Weights of a small transformer language model: 16 layers, 8.43M parameters.
Each number is 500 + 40 x the weight over its row's rms, rounded and kept within 0 to 999. Layers, rows and columns count from 0. Numbers have three digits each. The size before them is the row's rms in percent of the matrix's.

# layer 4 attention output (transposed), 128x160, rms 0.139, rows 47-55, columns 0-159
109:468522557492507497462386520564568491464539474496504507531448492506454520534463520513462525503488524519539539470481472464510403579476547515469483502505498488454568435460502502467473414461507584463478455506434555605575569471477483533549536519506454507537530523516575537494472454512479493418487484414509475517466493538504523465465496455431529496530469532428494494476508478439498525487502546471489485491554526575484505468415546522485492530544438532445524515430477599503470470515519557
109:587525593486533408470470413499494531518513489482461524534570526442489432533509547488473524514501457525524507478592491439486506507519505508559498470498562472567485388518530528529458444498549447484477482487493538526479452465507570544507487542501503516509501551463546496479495532514516486605485490499540423504521459504421539513485508524466549522495554540499485477517468471460450427471491490536506480473493518483528465479349457504535468537579478449559529453501587544487509557485483492
095:526525462523538498524412496553512506518503495496516573562498488508431470444494491499467503413490537514501510501468513502481472456522539519583525509515578499476515509481530490482577430550496558555412559485481415493533461555450430518433409553530499511488493462479487505504568479396526489504481539457545514524559506520497443516490476489502476526550566488534423487573457460468480524557515524496472452453472489446553541515500466461438526471496545502534462485589546607427523487485485499
101:490463524544473479518529442509474544438497561545538454479549486523540501469470467475447503492510438496428511504515458454532470418492546473535506453501522455551490557490479453380442486572505524479491435576515514466494470462439493560497530487478496489462500448481469489516531514535544539488523542520529491500394549479450518535470472459461510577468430487534460479499464463479493540508516471515570510553524510598508472523431466492509522560499489508544503536521614570618454466508463548
100:488502525542497457495545519479472472506474431512545448479493519507467508471482413470514536489433452394464465481525487522448543423548541470570494524512521557478473447536475511473502544475508579563510485573469639437512458421517496531505496489494521527504437444506536457446514589457506503513570477492549469455527521447484545481530507528577505449494507499517555472455493530517487455479553452416411453475508522468454530478518528461513570476512528463473516524491486424561526506512501437
097:546466490473463596470560494554557478451533520538490504489501461503503474453506458481463554518571495479503482469506493544511499512475502552529542464514545433464435522510393535498471519544488542491538468436483437501583471397547516503582478501489465472473500488509460455531518574531538488468468491435549550483546561508475482545458523498520411437402423462452464569475459493471570502531550494480467443471496502408549464496531493475485487477522487541459548538486510438474480506511537429
099:426554477464540458525552528514430500496463519570495519516501465540551487490511518502447486435500470531473561490501511577518526485540472519554481512579514483535535447483602519489480409499429424564489522567459518522452478472435523421496506425541410484478478499481500550501542490435538503525497516526526499523525545512430554400510459495504442552561546529465535549540548516476500501484488440509402537527543541479506506514567515405477518539483543548488457470492563484522522509480493500
110:515564461549417482493581478543406566493483493464487463506514474475408486481455474528506418535441481543466501515496491543491501533494490519437491504521521524541485530467572562505472489475458480458469537533486515425556443466498520484548474580460602539537505472538449482469544513504475482340459472549462524512563419485543509421508490529482495502438507491516461609488503529498505520458451511528498510538491472524428502473521520471523517452485543474462514516481494567501448474492472449
092:466575484484416443484496514489474535480518421459478438539486515508456513431475499436473522476511480640516501509549504503565552564479439472499523523497480429486524462524432477503507577495477443497511530550441504488540475550507423461484554547528465448476499499467424473570479470594522471552501506438503497477531503557454470393510460509504502524568475494562482479539539476410425531545552560470509450508462478473511530512581570534520490515462520490491497508484501501498505494530466481
# layer 4 attention value, 128x160, rms 0.15, rows 48-55, columns 0-159
108:390547551499521574541493516537421427473499474471498470452504493510585552496471505533525584528507497480543489530541493546465452500500465550453479533460471538483469452460545507451503452555508542516569547489499412499516566553522553502463462466506424531468505510493553491499514522547418510572464532525527532509470471467509543535504502476462480527573459496475508490498494493489544491506513470431543488535467535489553469494630504448481508431501509479438410519527556516539513538462484608
090:486544438506524501543499484488493443503552475463509474524477565497497477479593499513588511479456417476496557531478495556543562568465501452543494512464468540536492472439482521460589548519442410491559507453537532487518547547458478512557548419481477524516511480490446472500509472469471494537494422463519528483564417494515520547509543561453455488525433451468529534449477486532425497439441512500418429565461483497511495481486514442481490463484485534448498459386520539558503492464497499
094:480513560499478475498507550496464525513538494475504504508459526509598469489520446592460469489476545450470493528493504501594493568441513498464511504527518491457470529490489561507486506505454526506537468502471498566516497480439521553477511468423477481572519451553558457545512481516429603470498497546463460530446494552463503505544537525499571497553450512504393429522514489418502505432498485590495474472543542519560511468481515524455498466524521514512525505462586547457631511499571435
096:426481509456480607445476520492529593493435535525506498538510526558461503473490528519479522537497496563553473460542544457574516567480548500554443520503439479539488551520521476558467447495470485525512590434506410529508533487614500507410475588500484510550517520534534533504482501515529484474546501495496501498455550517573477516511481485453470494495504468585473499513527466463494498520423486515622491543485515492585508520527498490531503458504526450454473445519416523460514467523471567
096:501461474487495428482530481501503498411506473496408455540520513537526509456497463549520411446538443516445490516474532521484563519487512514530472514525494576483475484521430465569494539546526458484588575588515568516489518432517483480406498442483567494520454422519442547495489542518524480489578491494502421514479552536589455544504431475492495509486547471513537506556506557494517547428495511527521488416542501449516482519503468486476498489495523555533508497562479461587502473527541576
094:498449528509474509512546520507537484512548591534506473422554490456487455475512428587509472507484533536496521525440471495490500533464462485491523480474454503454517516482498453526453456524526421433528428399571478508474469519345484481496487498509454511459535454495587554455529460455512535443532465441498514519507468471504526557577440485525499571453517496547560513498427492446439520485482492484547464519546485485485480487458535576462499499458467502442418515508556542447503496525530551
103:477584478475527512450499567494503455520505494536623588475536461584486554487530530491438514457477491453463504447505534467500527517468519483478551549517483505464523469447428483434430523436507397452532519440513520453496463544491461498503525525471521538515503548485483544576506511446497484443479479545484400587495504491443557493498516537509519441538485623460480526462525494520511542503456505460530514438530516540461473527581512563500545545462504486511517426514544529511503496522520561
090:496516524510497431508474582479525529500518531454507490525457542369491522508488549556513535481491508438486489520514606470479399432594549471528545472462511543518512523500556525528495479505500478513483504506572466535518503518529434467598433545445504558466538486480364462476468528464490486547509505553460518585521520500459516544511531478511526516536523522511451547503518492495524537451512468622522503474514464533487505506483584537524519474497481454427481498545488481415448521483504484